config = dict(
    hidden_size=384,
    vocab_size=32000,
    norm='rmsnorm',
    norm_eps=1e-06,
    tie_word_embeddings=False,
    init_std_qkv=0.0226,
    init_std_o=0.00481,
    init_std_up=0.0226,
    learning_rate=0.00083,
    beta1=0.9,
    schedule='wsd',
    doc_mask=True,
    max_steps=8124,
    dataset='wikipedia_en',
)
Each number is 128 + 32 x the weight over the matrix's rms, rounded and kept within 0 to 255. Layers, rows and columns count from 0. Numbers have three digits each.

# q: layer 5 attention query, 384x384, rms 0.0438, rows 362-381, columns 0-63
# k: layer 5 attention key, 384x384, rms 0.0425, rows 362-381, columns 0-63
q362:114124124161162107104149110083088142190109097154150115142098060147138129107130137112158064150124201126104099148141113112131130159126072112066178125109132076155151116169128108098168142125134129
k362:143132152139130119098103127148101066127121151160126119113183151124088098120186092147186183100189122084083156102171116170138080130138104116098147129119181147072138147140139138139152146116120122
q363:118189135087164171130156065132118134198145114131132134127131179144127138167181081108076061141130154119116167168121092142126135106159090118118103112073115096060145129158122192135117122121118089
k363:147105152100091137190163170078090135192152151157142156214150134111152122154087189182093059115146156121143154144113118146088097115194146124119124099170123155071115070142106128124127100180191172
q364:055190119163188119130187060057097143119099084192067103140099090169150136138127092143135139075155129229126130178204125151104127220108112138116149153129087092065105099098182108206174139166085113
k364:150097168092130153048114180139153062153123132173079157098160131168099146071122168121138182118107088131094158120124122137113115154134100128112169093103125155101131142160112084128099108128090121
q365:132103101099182124083177113125095162115137122217133161066107143166130183138153143137189079159133173156140118150142139125086109185138097034101130110115122107103063082110148112114201121144086129
k365:088163192179133131096139186115093067194109076151106180105184124128115093100078156088162161087113090199130083086152125151171111164193121151132108072106189128136136177147094111198159110068100170
q366:116147104156154137143173138113115113193083127122118101165140137166136162174105117104088053093160145131157132139121109095139141146112105113092127180101127122142094113160135135114170161119143127
k366:125208105165134117169208097092086163107084111103081127203103094096153104108127109099144083105109121178112079161202166115120176184127124097142128184057116085129101109077136131159132142164112093
q367:076106120150120180081076066091142124198087174095109126159107077152127159121113146143100077116106176108115135135138110136096027102119131221088178137134160119113168089148150134054168135133127119
k367:104100177160081141112111134188141110138117085107148136198147093141135071109158169100161110095091162091069070136187146116104140138101117134108130145127156111096135134150147093183084118101153116
q368:143143092107200121105135105137138132169133090145148101125097129113117145130151137097174082170095127151118144157167105146103136157127108120096184094095161122148183174115144105110138095149094089
k368:137128137116126094093113143142117082118156128112130134093172167129102164140165150136107160106098139127076145151127133152135088137147108109106144093173139156071091145136142119118105134148114155
q369:138177129129166117142163084108119109143146079147114127144105131138096089136197126081131141148105084152092140133159185134058115133131122111110134161136108163080061160096139136150138108172115092
k369:112129138182171100121161143102100094179155106071080131150137135176139137117113137072045113084144124163137086155161135041133158164123101154136137085102148125128125178116145038095121115123093087
q370:122110155117083181103114189155155099097060157132121169115161145158097125110095137112157144093121150145131092095073164140098118147107144113084134119094146175069146130082162124085137149100090189
k370:130120143153095166089044191183149065087145127116104116101123096099149143125136099073145140101110099162090122104168149107122158097113089165119109093099133120133173104155101136171113113111100131
q371:141143169129125201191136122102091155109064122150127083070073156136113157133153146115119065141134155136144136155106117114071117133132136110155127153161188068083118086134126168148049174115103147
k371:141145161111106163130068214128110081106141153138151112131118127125153112127137135108139125131190102129137118102111137159205080160141126157144158168103108145134120109125137166168138119106103191
q372:100122139134162109154184131129066129090120166113108138120128132177130141095061137114142200091132092178129083104140158114087145205092138107127123159149133115119095073094096094121159150084059139
k372:080175166170111123116128193125183048080128100134062139155062135163110093085127123076186177118111089103119109132112194087133127184129095103166086119093085100108155120093131161131125127148058132
q373:106131154143187114151162079126110138163126131136158105131107109136143134105184138114163093175170079162095155140136122103084095141114067123071146129123170083179090109124084128098145137163107078
k373:109152168177145126096113106119087068107171147139172065170170119189069137107050134139098183154155111102040129100150149039209059158141158184106108079196220147107075145062108157107082159171111173
q374:122087123109049189091040190178123140121129127093128175094117169150142191100110117156090203120116151092153160126046130123155100073132185143120059129169128154103117132133124140098116157046108181
k374:066153097158055119168138116136147144128105131159167121176128115145182141140109126151172116110153135156100102104143132168149170102144149128109092168141130133148178062138094129161136129105139135
q375:202140151135095142090074183148132070126133107088140130141133135097122117101127122120106172105090108088109118133144129115148082108121118120121125124108081116113164153125167133139112151159106125
k375:125122098093166168194181102139146129104120101117169151144101156097150165147142094145080150129134108110142128117114096133174121051125091126124114159122130134156112083186125117154072165113123094
q376:175114151128128152036097176140136150176105166097121143166106142150143096123137124154123126144108124129107122097136106153154075130119113172107163094118144127185145163123134104070129109119127116
k376:159096124136086106123133113146153097160134064132161170127118131111109123132175148150161141151158146049083162114138124140132097092137123146100142150146129164071152132198154080126068148098174120
q377:187160111124132125176138157111097122045145117145174119104112122112124121141097113102161149160147107162140096136157164093102140184109107099169118146102151079076067073132119121113190130153120137
k377:116135138118199155193163131112118193172184085086161113201111168123168120150101111166123149158147096134178081088110198144171148117152152104141130167094148110147104146137163175142124117126157150
q378:153163122137191109196199101149126121122119116161132097075125092121145135149160088079142059135168191108149146144136137111152171153159106087164109126096153085079105108154100131157131132108152103
k378:098133118110169121159131134103118168122167170120129113123106116100153112184124096153118070145187079130178125117102178133146143186134143118150137203118134089118104132120164179134204145138123151
q379:131120091134144134209149090084124113119133136142146103122155092087148132158112121145130071132159176116188097148119125137129159137125138112121111151128136101079130082165122158124141130149114147
k379:158129135146163139139165154104143130104121125107142114140154120082140123098116116083095087113073109134186133107158121132106159166131120108134131128086164081171105118114154142093163121137112122
q380:128097127075112139114114151150164153095107166117124164140103150145124113104144129114112144098094107108088138108103145138137066109130121130100158088149142131169099127153159103100163085123077140
k380:106146125094066117104057144179138093147119087132128180079101145139141155141174154121123131130132101133122175164131136118076080091121113132119115108155120148089126115151157070153095096160150121
q381:142127095121153057122102166183116101044147166104143171127152159120121118104116110095171171093126093102094160104093134155204132094175144072123082107111137136158145151138092143109094115153146105
k381:144087134154105167092121106119103177107097170149184141083071151126140131143111098195094138134011131129189166152129107082076125088159080094178107100182104095208131154114130077105096178147139114